Weights of a small GPT-style language model, trained from scratch on English Wikipedia.
Size: 8 layers, width 384, 6 heads of 64 (1 for keys and values), MLP 1920 GELU, 17.7M parameters.
Training: a variant of SOAP for these matrices, 759M tokens, 2897 steps.
Each number is 128 + 32 x the weight over the matrix's rms, rounded and kept within 0 to 255. Layers, rows and columns count from 0.

# layer 3 MLP down (transposed), 1920x384, rms 0.149, rows 514-566, columns 256-319
[[180 128  89 138  75 130 123 161 127 151 139 143 109 192 158 121  83 152 121 117 113 154 158 149 137 170 134 148  86 114 103 155 166 111 134 164  86  95 149 125 120 133 165 125  82 131 124 121 127  90 131 157 170 162 167  99 124 127  88 143 105  92 183 140]
 [143  96 134 144 125 156 131 129 161 110 129 151 191 142 113 100 130 130  90 127 147 148 160 160 104 102 157 121 107 117 183 113 143 174 134 106 134 113  70 119 167 108  92  66 156 131 162 140 120 148 112 150  94  90  81 101 113 176 132 124 167 133 137 149]
 [121 129 187  94 143 117 121 115 127  92 131 141 101  98 119 117 171 120 142 100 139  96 151 180  62 141 133 158 103 124 146 106 117  87 154 117 100 165 110 116 151 131 107 176 158 157 173 136 174 102 157 193  77 129 126  93  67 131 161 131 118  98 111 107]
 [111 102 135 134 111  81 153  95 161 127 104  91 181 133 114 112 121 194 161 182  80 161  94 114 100 179 147 147 160 127 161 146 158 142 116  97 148 141 186 138 120 163 136  92 138 126  77 122 141  86 132 158 102  74 145 210  97 180  91 121  98 170 175 116]
 [125 177 153 120 168 154 171 152 124 125 100  63 127 142 101 114 183 137 130 161 134 122 143 119 136 169 115 110 156 174 144  88 153 120  89 153 144 170 127  76 146 153 131 189 111 160 117 131 172  30 135 133 121 119 151 131 133 134 136 110 141  80 134 116]
 [118  95 127 125  96 169 115  59 124 117 129 168 163 115 105 119 140 144 154 143 108 120 151 134 119 108 126 140 112 162 144 116 149 115 196 179 118 102 197 164  83  93  76 142 145 107  85  78 160 132 145 133 139 110 162 136 121 113 169 117 162 190 109 185]
 [ 82 107  90 138 168 137  77 136 133 143 162  45 103 163 131 111 140 130 131 136 166 149  85 172  86 147 163 169 103  75 166 170 122 151  90 124 183 112 147 162  96  97 133 159 151  79 119 131 124 115 173 131 140 162 145 208 110 141 111 107 129 146 121 102]
 [144 141 155 202 152 143  73 197 116  71 104 125 120 138 100 120  63 107 150  96 141  89 137 171 180 128 133 113  79 224 152 109  87 104 123 131 135 115  37  95 140 102 154 142 113 160 173 112 128 145 143 124 101 177 105  90  85  80 123 138 131 156 125 191]
 [116 118 130 111 177 159 179 198  92 156 148 109 169  71 120 138 111  96  85 135 125 123 122  97 157  60  97 116 145 161 171 162 106 163 107 173 125 105 136  87 103 148 147  52  89 140 108  46 135 155 127 114 111 135 122 160 156 136 108 109 138 159 128 154]
 [127 131 114 113 122  90 146 130  83 129 137  79 101 147 114  84 110 194 154 142 147  93  97 160  83 140 181 168 148 117 136 140 114 122 115 120 135 146 115 114 113 146 160  91 106 143 163  44 139 134 162 147 116 161  97 133 120 102 135 122  44 112 152 114]
 [210  96 164  91 127 166  94  91  93 144 154 109 179 107 138  96  87 132 130 141 113  71  63 131 106  86  96 130 140 143 101 204 107  92  74 181 148 129  70  99  56 129 164 165 143 131  88  68 144 128 161  92 128 200 138 139 156 121 148  83 138 124 123 142]
 [150 168 100 133 156  93 131 147 131 120  89 120 114 127 142 110 181 126 100 165 109  98 120 125  63 101  90 148 130 161 133 121 164 124 124 145 149 140 139 131  92 127 162 136 136 165 202 179 148 126  86 153 135  98 131  70 167 133  82 126 104  73 143 132]
 [ 70 167 151 122 185  76 162 150  47 100 123 148 166  76 167 143 101 188  64 104 152 156 105  87 141 141  83 144 138 124 126 153 116 121  41  99  66 100  84 106 170 138 117 116 163 106 118  81 206 132 178 160 123 123 109 124  75 141 136 103  83 108  78 156]
 [114 121 176  58 137 125  59 112 154  72 103 110 166 136  87 119 101 113  74 180 137 162 112 152 154 122 131 107  84 130 113  80 126  96 136  77 162 132 154 151 128  99  83 133 176 151 159 102  86 182 134 142 138  38 109 163  72 184 139 130 215 113  66  85]
 [150 102 116  94 115 106 131 107 108  76  51 143 152  79 164 133 179 153 111 105 194 143  60 117 105  98  71 142  98 122 113 193 109 187 175 159 124 115 123  96 177 134 141 134 131 130 165 137  86 170 127 176 115 132 144 159 142 150 128  93 108 116  99 103]
 [110 146 157 136  95 126 146  68  73  71 102  42 150 127 156 185 142 124 135  98 176 103  48 159  99  63 131  74 171  88 203 105 146 135  59 158 141 183 148  99 147 131 137 119  58 172 114 102  78 141  52 144 133  99 112 153  95 151 161 113  92 137  49  72]
 [132 156 118 109 214 107 164 104 158  85 147 106 112 159  62 162 148  78  84 159 194 122 170 133 145 112 124 109 132  84 145 106 161 140  82 142 130 148  96 145 119 116  92  83 138 110 117 128  89 174 128  92 160 100  73 178  88  95 151 116 186 163  94 122]
 [130 144 121 107 117 112 131 152 106 143 137  79 115 172 108 175  60 123 164  96 157 125 119 158 129 141 149 146 117 107 155 189 161 149  98 124 133 111 137 139 159 146 134 181  91 101 168 140 125 158 185 104 167 154  86 142 139 142 124 106 136 154 172 166]
 [ 88 110 190 120 203 173 126 167 109 153  77 135 145 122  90  84 155 166 112 214 133 102 170 210  39 100 109 198 117  82 117 194 182  48  94 153 122 117  80 128 101 100 146 116  93 201 159 140  95 177 175 136 161 179 154 152 149 119 106 158 153 117  50 122]
 [165  73 152 174 150 140 151 150 155 162 109 184 101 122 153 108 143 124  76  47 112  98 102  88  75 153 126 163 175 140 114 162 162 123 117 137 134 111 102 131 123  90 127 101 142  85 102 162 105  83 140 176 134 109 118 167 152  83 125 143 132 133 128 124]
 [130 106  95 144 119  99 143 174 146 130 127 139 132 129 133 112 153 126 115 121 112 140 159 116 184 112 148 100 127 113 153 129 160 126 114 120 137 109 186  92 180 101 134  67  58 115 147 138 168 105 147 130 158 105 190 225 189 176 141 134 165 120 132 144]
 [143 176 134 163 144 174 152 118 104 125 150 109  91 114 177 108  97 181 186  74 147  86  87 142 130 118 148 107 169  95 124 130 139 190  72 180  98 135 117 148 146 108 151 133 172 129  93 156 127  99 139 120 116 150 108 149 130 120 139 141 113 167 142 164]
 [182 152 132  83 139 139  88 115  85 184 151 167 135 121 174  58  92 171 158 182 123 102 168 147  94  77 133  75 113 115 148 144  57 177 109 147  98 104  95 150 130  86 125 123 155 114 149 154  80  92 110 142 154 118 152 133 167 137 108 145 175 140 134 101]
 [141 142 158 176 114 103 131 190 158  92 117 135 120 141 175 139 126 134  91 118 136 208 132 133  92 157 127 127 148  85  89 144 100 111 126  60 135  33 167 151 102  82 120 125 115 115 156 151 126 156 155  89 142  82 143 129 162 164 136 137 125 123 127 138]
 [105 176 110 139 110 108 144  84 165 169 115  87 192 153  12 161 115 150 151 130 166 143 161 211 176 123 230  91  82 135 154 118 168 182 135  35 164 177 123 109 131 147  92 135 179 142 217 203 130 138 132 110 135 114  72  51 166 123 131 137 160 105 105 137]
 [ 69 195 125 138 128 123  90 149 130 130 149 150  81 147  85  75  91  88 154 154 105 202 157  80 164  88 158  97 111 159 148 129 119 130 134 114 124 177 151 113 132 184 165 108 157 151 161 119 121 114 113 106 126 148 125 133  89 192  91 113 156 136 126 102]
 [160 132 110 114 131 101 167 108 145 122  59 175  39 132  89 166 146 117  87 146 177 184 197 118 135  59  67 116 126 107  95  68  50 165 179 134 134 173 116  97 188 138 129  86 158 141 174 184  50 123 112 115 162 138 100 172 132  96  99 130 139 138  64 154]
 [135 132 124 164 167 134 120 119 129 124 143 113 135 136 128 143 152  50 178 105 120 140 130 116  85 106  88  82  84 138  95 125 135 120 129 140 159 141 130  66 143  93 122 149 131  94 116 102 129 122 125 173 109 122 114  88 124 147  85 134 120  95 173 122]
 [ 95 118 136 152 104 136 162 158 114 167 133 143  80 122 120 126 137 124 130 115 137  92 148 114 158 114 188 162  89 119 129 133 139 114  83  97 132  89 146 119 150 198 141 169  98 114 132 121 135 124 139 141  99 117 136 170  88 159  96 113 128 136 149 114]
 [147 121  53 100 140  77 104 123 121  36 104 113 127 112  91 101 155  82 123 172 150 123 138 130 143 155 115  81 148 148 120 144 122 126 135 144 103 118 201 121 133 139 164 109 169 108  87 172 122  98 163 127 134 104 116 201 139 106 104 144 165 106  70  65]
 [142  97 108 119 141 126 156 148 101 120 124 175 149 135 105 178 157 129 168  96 143 106 173 171  62 211 140  89 100 178 149  86 102  96 128 124  63 131 150 173 107 113 135  76 119  10 164 144 113 142 175 107  98 165 146 129 157 179 141 176 188 152  92 130]
 [ 49  99 135 178  86 152 121  68 140 176 175 129 174  69 182 123 164 116 170 198 124  60 127  96 110 117 107 174 148 204 179 155 132 105 148  79 129 130  99 144 117 124 144 153 133 156 138 185  96  93 171 119  96 125 166  82 121 123  96 146  99  93 181 112]
 [141 155 201  90 162  88 135 152 118 131 131 127 128 116 166 116 140  94 125  49 172  52 133 102 122 117  87 120 126 178 150 108 141  91 152 103 143 152  91 119 181 127  80  86 147 126 139 121  91 113 155 140 179 123 140 175 156 156 132 103 190 144 139 132]
 [101 171 133 138 135 131 143 133 170 104  95 180  92 108 155 104 149 149  93  73 112 163 107 141 110 106 132 118 164 144 154 165 133 123  81 135 115 176 126 116  82 164 144  92 148 192  97  58 145 157 148 120 189 124 148 153 131 150 125 112 131 140  99 152]
 [115  86 104 151 110 141  94 189 152 112 134 113 116 191 169 168 145 150 120 178 100 149 108 144 136 137 170 113 127 124 116 105 151 113 122 109 135  95 121 136 167 188 156 189 136 157 135 144 124 184 113 110 132 137 162  94 190 186 114  41 153 124 158 134]
 [117 130 131 137 119 131 103 136 123  92 108 120 137 115 141  86 183  88 122 134 152 164 188 168 139 140 123 146 122 161  96 155 135 119 212 119 174 132 110  96 133 118 152  60  97  99 101 129 142 150 138  80 179 126 203 142 142 150 150 121 144  87  88 156]
 [128 101 123 192 149  88  89 114 126 110 141 125 103 136 218 133 171 119 132 172  99 107 118 150 122 177 146 120 140  86 124 136 139 194 121  95 104 157 167 131 178 148 162  83  99 136 123 136  97 145 117  80 172 151 103 102 155 132 160 119 121 123 177 161]
 [ 72 146 155  96 138 154 134 137 138 125 116 106 160 112  91 135 108 137 179  93 109 128 170 106 138 108 149 139  73 159  69  78 170 136 101 132 130  71 129 118 150 121 119 146  58  99 148 112 134 187  72 204 141  98 126 105 169 112 150 110 168  69 155 127]
 [100  94  99 134 116 153 145  99 168 154 125  74 147 119  90 121  88  69 121 172 170 178 106 150 172 144 144 130 157  97 167 104 136  96 132  90 192 112 137 128 136 118 149 173 171 100 170  90 116 101 119 145 141 121 182 136 148 111 149 140 149 160 185 126]
 [178 151 121 157 134 170 139 102  83 157 148 150 135  95 190 100  73 142 119 102 135 109 143 190 174 117 143  97 151 140 133 192 129 141 133 119  35  93  68  82 131 141 123 132 133  74  97 124 160 156  55 134 137 163  88 124  82 126 132 133 130  48 227  64]
 [180 134 153  81 136 168 161 165 152  98 113 124 127 157  82  85 134 172 149 147 157 150 152  85 160 166 137 115 221 123 126  99 154  92  96  81  97 141 170 110 125 123 105 111 161 144 120  84  65 127 134 154 199 174 160  76 107 130 165  65 130 153  99 110]
 [ 73 142 144  93 139 156 159 158  88 138  79 161 159 123 169  84 174 104 121 107 121 105  83  56 131 148 123  91  62 152  81 145 109 103  88 106 136 101  98  47 124  50  81 153  98  92  82  90 113  81  76 163 111 101 140 150 164 128  99 146 205  96 194 165]
 [137  49  96  88 147 126 123 159 159 159  96  81 170 110 173 154 147 151 119  95 161 149 123 142 107 126 141 142  88 117 124 158 141 121 129 163 128 132 141 167 130 124 148 149 121 123  52 186 158 113 183 126 114  67 122 111 144 186 103 135 115 167 107 175]
 [185 173 214  35 153 117 154 158 152 152 145 108 170 162 112 100 101  87 155 138 123 101 147 116 193 167 114  76 112 202 127 116 130 140 192 163 131 182  59  93 143 121 103 120 124 145 133  80  81 130 146 135 150 181 175 135 208 129 137 103  84  83 176 102]
 [115 109 103 107 159 129 150 154 122  75  90 128 128 144 119 122 129  80 116 133 130 189 165 113 119 110 172 112 130 168 165  65  89  84 135  79 141  98 135  69 155 129 138 111  94 153  78 135  79 159 175 148 152  72 160 156 120 133 126 130 108 114 123  91]
 [ 96 144 118 136 118 127 157 143 139 111 125 142 163 173 185 120 106 150 156 148 166 165 218  84  86 155  77 108 113 139 137 156 124 176 128 136 118 115  99 112 181 185 126 142 116 146  73 136 147 115 213 173  86 127 119 170  91 199 177 146 121 125 188 106]
 [110 147 119 112  71 117 174 105 127 172 130  44 151 114 110 126 153 155 167 161 218 117  87  97  96 102 145 164 142 142 106 116 146 125 152 127 150 127 167 118 151 119  79 118 183  84 147 141 149 109 145 131 126 161 114  91 146 113 153 174 157  99 143 142]
 [167 100 173 161 119 145 131 142 163 142 216 136 162 155 141 114 142 133 155 115 127 118 165 162  92 152 125 149 109 108 109 168 141 144 138 181  73 130  98 146 145 158  52 147 132  72 135 126 193 139 108  84 124 168 168 146 136 144  69 140  86 128 205  93]
 [140  96  88 112 157 162 141  70 145 190 110 110 128 197 168 111 113 108 107  83 109 135 169 134 152 145 142  84 101 131 148  72 129 149 139  87 139  44 204 129 144  95 143 113 139 127  99 156 143 122 145 109 169 101 117 152  81 137 146 108 151  96 122 158]
 [ 99 180 179 130  87 189 197 104 109  89 141  81 167 122 153 105  88 106 147 131  93 150 141 149 168 188 117 127 108 144 137  83 131  81  94 158 162 120 179  66  96 163 139 102 167 217  92 113 115  84 154 120 107 146 138 154 122 115 201 116 168 152  93 157]
 [124  88 103  92  99  99 115 123 188 162 144  65 135  88 128 168 188 184 145 129  97 152 130 119 115 111 145 137 170 103 103 168 122 116 163 131 112  97 101 108 145 127  86 112 105  92 117 144 125 115 132 207 103  80  81  60 135 129 119 139 112 149 146  95]
 [161  86 109  98 164 157 129 110 191  55 184 117  71 131  78  98 130 104  99  94 161 153 125 147 133  98 128 101 174 153 179 155 122 139 133 127 171 124  99 123  70 153 146 147 158  97 148 204 128 140  97 147 189  76 150 163 129 114 132 125 139 128 148  35]
 [201 180 128 157 125 141 138 110 114 143 120  92 147 163 124  98 150 150 104 162 147 175 165 164  89 221 137 148 103  98 103 108 146 119 155 108 143  74  99 104  94 134  98 187 117 139  92 128 210  87 135 172 132 128 136 126  84 128  73 113 104 149 107 201]]
# layer 3 MLP up, 1920x384, rms 0.161, rows 515-566, columns 256-319
[[ 96 159 181 120 140 130 127 135 154 130 136 165 100 152  61 156 131 110  65 111 136 109 149 164 161 132 116 138 142 131 154 110 205 142 166  76 112 135 126 101 136  95 113  99 104 145 103  95 147 100  89 124 163  94 129 142 168  66  63 108 164 119 171 122]
 [121  43 123 123 125 155 123 147 165 135 179 119 140 105 129 133  99 133 147  81 171 129 137  96 196 146  97 119 136 179 138 121  74 156  89  91 161 136  80 100 126 190 155 119 141  80 127 114  67 190  85 123 136 162 119 111 114 126 167 125 141 167 104  88]
 [ 76 137 151  79 125 138 184 104  98 173 140 115 114 146 165  99 154 127 126 137 176 144 109  99 126 131  92 172  86 111  85 135 172  87  86 184 100 152 111 166 180 176 151 137  91  94 147 103 147 115 104 100 123 149 158 107 158  92 140 132 100 117 121 131]
 [123 107 190 123 102 125 103 141 148 162 119 125 193 113  86 153  85 124 179 115 124 197 111  89  86 158 135 116 108 150  86  84 123 118 141 173 122 101 173 208 136 129 128 130 191 156 125  95 131  84 118  84 132 125 148  92 110 176 122 162 108 126 172 113]
 [108 112 141 119  79 152 134 141 137 179 169 141  78 181 117 167 121 205 160 111 120 101 119 103 109 103 156 207 113 117 100 141 152 136 124 127 156  96  93 140 142  98 120 133 102  95 101 157 117 161 137  98  96 104 137 167  63 184 112 161 110 100  88  98]
 [194 123 167 132  98 126 153 130 107 128 160 137 175  44  66 154 159  77  93 121  45 160 183 135 202 155 168  86  67 172 134  99 128 118 110 152 156  91 153 156 140 154 127 108 166 107 151 153 145  97 138 169  93 158 159  89 165 192 128 174 132 144  84  88]
 [137 120  64 100 163 168 106 116 130 160 118 183 133 176 168 138 161 125  84 108 116 153  99 141  96 117 138 103  95 164 135 136 105 127 127 103  84 109 149  80 135 144 166 115 138 109 122 113 147 127 184 112 143  60 118 178  64 170 156  92 134 129  90 131]
 [119  95 132 105  70 141  90 133 149 113 131 109  94  79 115 155 107  94 235 123 179 126 131 163  58 178 138 126 109 179 123  98 168 135 150 176 123 165 118 155 149 111 119 193 134 171 142 145 174  92  94 187 171 133  80 119 103 144 162 114  94  43 108 131]
 [ 69 156  95  36 149 101 143 100 151  48 152  73 125  59 142 138 166 135  75 116  65 137  96 138 156 134 122 174  55 147  82 128 146  97 101 102 158 159 137  81 154 140 112 182 151  59 116 175 183 152 133  94  73 106 144 145  79 147  95 104 191 120 169 104]
 [158 151 127 100  97 145 104 154 109 146 126 158 117 189 146 128 107  21 183 109 120  72 111 204 101 171 127 170  42 149 132  88 117 153 202 129 124 153 100  82 144 114 167 163 108  90 109 152 136 140 127 140 133 181 127  95 108  85 161 144  51 127 175 168]
 [105 116 149 154 114 133 222 127 137 105 141 115 121 146 144  51 117 106 164  80 138 153 133  33 130  89 114 160 139 170 153  98 115 130 153 141 106 122  90 118  86 124 121 165 135 112  79  90 166 132 156 104 128 142 126  90 119 138 166 183 146 183 122  80]
 [148 161 113  62 131 170 103 103 151 145  81  98 111 172  92 121 133 155  90 160 122  59 133  86 151 158 124 123 178 143 131 118 161 156 145  95 178 159 134 185 118 126 110 136  85 142  92 158  92 130 126  90 136 120  70 137 185 141 162 157 102 145  80  60]
 [108 122  76 164 142 118  93 134 191  85 156  97 174 198  98 116  94  96 101  88  59  45 163 123 126 163 149 160 114  87 105 121 133 127 114 124 133 152 111 163  95 134 100  86 159 120 180  50  98  64  83  86 164 185  82 101 135 101 156 145  33 159 184 160]
 [115 131 127 125  95 128 139  84 113 187 148 135 145  93 113  81  87 111 159 107 178  81  91  80 105 157  53 109 140 167  61 139 154 153 121  96 115 159 144 145 128  76 171 156 158  75  97 137 125 146 102 102 112  99 109 189 151 157  71 130  83 154 136  83]
 [130 125 141 172 103 100 176 151 178 165 152 116 145 137 212 109 134 184 220 143 155  90 117 122  79 114 171 161 103 171  68 151  71 137  84  86  86  67  85 145  83  76 155 154 152 168 127 128 128 138 162  98 143 161 151 178 190  41 137  79 128  47 179 160]
 [157  60 183 131 149 159 222 147 149 111 105  86 114 123 181  55 139 135 171 118  93 156 182 196 151  79 158 115 100 147 144 125  75  67 172 121 127 224 110 112 154 153 111 144 104  97 144 108 103 112 143 127 149 101  93 142 108 126  97 177 175 204 176 170]
 [145  94 161 140 144 177 104 147  80 154 182 110 147 161 166 133 159 173 100  99 164  93 138 186 105 142  90 172 184 160 134 150 133 145 109 104 134 118 125 117  84 104 122 160 144 142 142 118 174  65 106 149 129 124 141 132 142 127  77  99 135  94 157  85]
 [ 85 158 166 165 125 149 110 125 129 111 177 147 105 120 138 145 181 114  60 147 156 114 185  97  99 106 160  75 124  90 189 125 173 154 153 119  42 158 131 153 114  96  96  74 174  79 134  74 135 103 159  98 141 168  91 129 167 133  98 127 125 138 117 122]
 [106 114 182 156  98 135 122  83 103 110  95 130 134 133 116 132 111 120 139 179  79 131 123 128 147 161 150  78  90 123 143 131  51 170 164  97 142 123 135  71  89 153 123 133 145 149 125 122  94 153  91 103 125 125  66 151 165 140 143 149 148  96 132 165]
 [100 113 187 135  82 177 157 121 159  96 144 133  95 125  94 182 142 134 121 150 164 199 139  61 110 169 137 181 120 125 137 125  80  95 181  65 161 127  90 155 154  13 148 116 104 130 134 156 100 119 145  95 132  73 100 111 158 114  94 115 120 154 128 132]
 [128 122 126 147 150 139  56 149  76 103 101 142 147 103 152 155 144 128 156 145 124 136 163 115 132  96 158 160 148 120 164 118 127  98 123 105 110  90 136  84 121 133  73 177  61 138 155  68 130 154 152 159  69 102 109 174  64 142  94 172 122 132  86 108]
 [154 118 186 143 146 123  95 122 142 114 132 169 118 135 121 162 163 161 114 121  80 150 153 126 124 143 106 125 105 106 101 183 126 114  64 135 133 109 111 160 137 178 123 121 127 117  88  74 158  75 136 144  69 118 102  91 180 155  83 134 108  91 162 128]
 [109 100 136 117  85 119  77 108 134 145 118 140 143 126 114 143 152 125 123 115 159 103  58 139 136  79 104 182  96 159 131 123 159 144  98 115 125 142 140 104 132  88 111  83 157 124 128 101 143 131  73 130 189 205 118  55 105 112 108 162 113 174 208 157]
 [116 136 145 127  70 150 145 136  96 121 160 153 227 196  93 126  77 150 115 133 118 143 152 134 118  63 151  98 127 142 146 105 101 168 138 108 120 165 112 119 102 133 136 111  95 125 181 122 174  78 126 122 136 125 115  90  86 137 156 110 153 115  88 107]
 [142 194 146  91  88  99 156  95 111 103 149 112  85 139  52 196  54 144 159 128 112 151  73 146 169 101 140 142 122 110  61 107  79  95  92 110  59 181 137 140 154 153 121 185 168 119 134  82 168 181 182 124 159  58  98 142 182 117  85 128 148 153 105 139]
 [ 70 154 104 161  88 126 126  88 174 120 141 170  84 144 188 136 165 117 148  78 178 116  96  76 107 124 118 137 210 174  82  98 180  69 152 152 152 121 139 203 138 102 124 126  98 135 166 132 111 184 117 138 146  65 124 174 144 133 123 141 104 109 139 108]
 [186 110 151  95  98 105 158 141 141 111  95 172 193 167  89  87  89 178 107 145 160 167 161 135 205 130 141 136 145 164 142  86  99 121 148 137 123 126 154 167 131 164 122 119 140 124  35 121  86 121 127 103 149  86 125 155 140 186 103 115 132 136  85  97]
 [112 110 112 102 175 123 101  74 137  86  90  82 212 130 102 125  81  73  78 174  80 160 142 166  99 132  78  84 125 154 150  91 138 122 148 157 135 152  96 121 114 105 125  37 147 141 143 111 129 126 136 130 153 112 143  85 187 115 167 123 153 124 100 114]
 [148 145 117 130 117 105 106 163 120 138 134 133  96 106 169  91 130 142 175  82  97 138 109 212 168 104 130 222  69  91 148  89 174  32 135 133 160 159  64 112 114 171 111  74  90 155 134  87 158 160 148 140 159 152 116  92 131 120 169 121 114 120  97 183]
 [136 124 156 135  98 105 147 147 152 107 123 158 152 142 166 161  81 146 121 114 170  93 130 120 113 141 158 144 167 150 145 162 176 127 175 130 148 157  81  87  40  57 114 174  98 124  75 156  87 109  91 173  89 155 114  92 125 110  36 103 119 157  75 103]
 [154 112  82  93 117 167 120 150 151  62 147 153 153 100  96 175  61 132  78 134 104 138 178 141 151 131 166 130 118 134  75 107 136 130 172 146 102 170 147 158 201 143 145 123 198 113 164  86 154 191 118 122 158 105 131 199 136 152 158 127 112 142 108 161]
 [114 119 128 101  96 138 142 112 156 130 160  31 159 131 127 172 177 167 171 181 143 169  80 129  93 176 167 135 145 117 150 147 109 165 160 137 121 186 167 106 139 120 177 107 132 157 171  96 103 124 144 180  93 108 105 172 130  99 104 145 154 122  97 112]
 [187 135  96 132  76 163 197  94 110 120 172 120 158  87 115 151 135  91 167 117 137 176 151 169  62 108  96 111 119 107 186 157 110 139 141 138 208 141  94 117 126 129 137 122 119  91 132 138 113  87 129 109 101  64 113 176 125 134  78 156 105 163 150 103]
 [109 153  94 205 111 162 138  89 100 152 178 109  81 103  66 110 105 150 144 103 159 118 122 104 135  96  96  80 109 111 181 136 120 143  59 172  74  79 137  87 125  94 138 135 126  86  98 105 141 103 118 107  54 116 119 164 108 159 146 135 119 104 127 110]
 [ 80 108  79  94  67 152 140  59 138 162 116 150  84 110 104 172 176 197 119 139 154 140 120  86  83 119 111 153 110 117 131  89 119 162  68 158  61 142  74 102 141  95 166 134 141 154 100  61  95 143 165 153 152 139 128 142 100 142 108 147 124 145 118 107]
 [ 77 109 158  86  88 148 160 186 191 124 153 147 138 168  84 157  78 112  82  94 136 102 166 175 142 127 145  76 108 115 157 126  99  85  51 119 130 153 142 189 121 113 149 142 105  99 116 100 180  96 125 139 151 139 167 132 166 127  72 110 131 137 128 135]
 [141 146 116 138 125 175 102 181  85 147 167 118 122  58 133 153 167  99 167  49  82 153 114 130  94 107 164 126 176  75 133 138 106 120 169  88 124 141 120 134 172  98 133  96 114  50 117 156 111 138 151  78  91 121 174 131 137 128 151 121 162 125  85 152]
 [127 157 156 164 131  86  83 146  81 139 106 193 166 184 163 162 163 178 100  67 102  87 104 139  89 147 116 151  51 165 123 148 124 135 129 154 149 149 121 150 101 107 117 119 147 116 101 115  94 117 119 101 126 154  89 130 127  73 107 166 154 134 118 118]
 [140 111 140  88  89 124 173  83  95  80 156  66 115 152 105 142 117 105 146 116 127 156 108 132 157 107  92  97  98 108 107 102 149  98 155 105 101 109 146 112 177  86  94 181 126 123  69 146 163 178 154 113 119 159 173 152 130 129 147  95  96 156  92 130]
 [ 89 156 112 148 127 152  82 139 119 119 116 104  57 131 171 152 135 131  76  88 132 129 169 117 137 159 127 117 142 211 126 203 167 163 105 188 168 172 127  94 152  99 194  88  84 149 166  65  69 128 127 119 130  99 114 129  85  89 109 129 112 166 111  93]
 [123 117 131 139 122 103  68  92 112 155 119 172 116  57 109 152 145 193 107  78  84 131 125  97 102 142 120 137 152 127 130 128 142 137  95  92 108 147 134  81 147 166 146 164 101 155  87 158 140 152 183 146 158  91 113 123 111 170 100  97 123 161 164 103]
 [110 146 121 112  90 129 105 140  70 101 138 114 126  93 150 165 113 100 127  81 114 148 150 132 127 130 104 127 154 184 121 162 124 166 189  99 166 191 153 124  91  48 143 172  81 137 126 130 180 145 131 128 161 153 135  70  98 110 120 126 165 170  78  81]
 [132  86 101 118 145 134  92 106 140  79  51 158 134 115 146  85  87 161  62  75 160 138 113 115  96 140 101 159 105 105 149 150 114 116 145 114 148 163 156 125 114 148 178 130 156 117 108 109 119 153 107 122 133 112 100 131 113 174 119 107 125  51 112 177]
 [124 108  88 137 144  71 136 144  98  90 161  82  83 129  90  84  77 221  94 169 150 123 130  56 135 155 102 145  50 122 135 146 119 206 190 161 198 192 140 141 133 141  99 146 119 111 146 141  82 118 121 140 105  97 111 118 104 156 121 118 131 144 123 143]
 [104 126 118  74 152 152 138  98 116 155 140 127 106  47 183 188 110 109 103  64  76 136  92 116 167  94 190 182 128 147 151 145 138  84  48 165 189 150 143 129 118 116 105 170 145 101 145 100 170  89 126  96 134 125 123  94 180  56 180 120 122 153 121  77]
 [164 103 132 105  80 128 137 130 148  74 105 176 136 110 103 142 109 100 122 157  54 101 105 124  91  99 136 108 116 182 145 146 156 114 119 128 155 124 141 151 206 130 132 145 155 110 170 124 164 133 101 148 127 111 147  94  87  53 126 133 103 156 124 117]
 [124 133 167 119 131 154 137  85 162 104  90 125 137 139 148 169 111  81  74 104 108 145  84 132 115  40  45 134 152 114 104 153 121 132 178 129 137 144 205 164 218 162 104 106 147  86 122 152 137 170 152 118 144 127  93 117 178 103 117  91 134 134 147 184]
 [153 126 142 130 133  97 123 193 134 140  96 154  88  53 117 139 180 102 162 118 154 156 131 173 184 146  87  68 151 145 149 106  57 152 157 130 120 152  99 165 118  84 149 132  88 122 119 135  57 118 152 110 150 184 119 136 142 151 115 100 133  89 223 164]
 [113 140 102 167 106 149  61 109  69  83 120 132 105 199  97 156 141 170 144 144 176  77  98 168 114  60 105  62 174 202 148 125 131 122 155 122 124 170  69 183 163 106 105 127 136  97 160 126 118 207 109 111 132  95 132 133 172 109 103  69 160 132 198 102]
 [135 228 109 138 123 152 151 139 158 127  65 100  81 178 161  80 191 134 165 121 130 116 102 138 113 162 123 162 173 163 117 183 156 104 127 163  47 120 112 125 162  89 110 140 132 114 173 120  88 158 123 131 125 181  57 182 150 149 123 137 118 164 126  90]
 [122 148 115 151 144 182 117 148  45 180 119 120 125 176 101 140 141 131 177 131 123 133  82 134 126 127  81  82 100  98 132 118 195 132  99 125 112 159 105 192 185 137 134  94 128 163 158  57  93 141 140 127 179 141 145 126 126 106 101  94 103 223 120  67]
 [ 97 162 169 122 146 124  85 127  81 109 211  86 143 118 129 125  88  96 105 134 109 112 118 127 116 135 206 108 129  92 157 130  94 103 148 148 124 116 106 122 217 133 190 106 125 139 121 128 156 175  99 158 134 139 110 110 124 156 109 137 105  87 136  76]]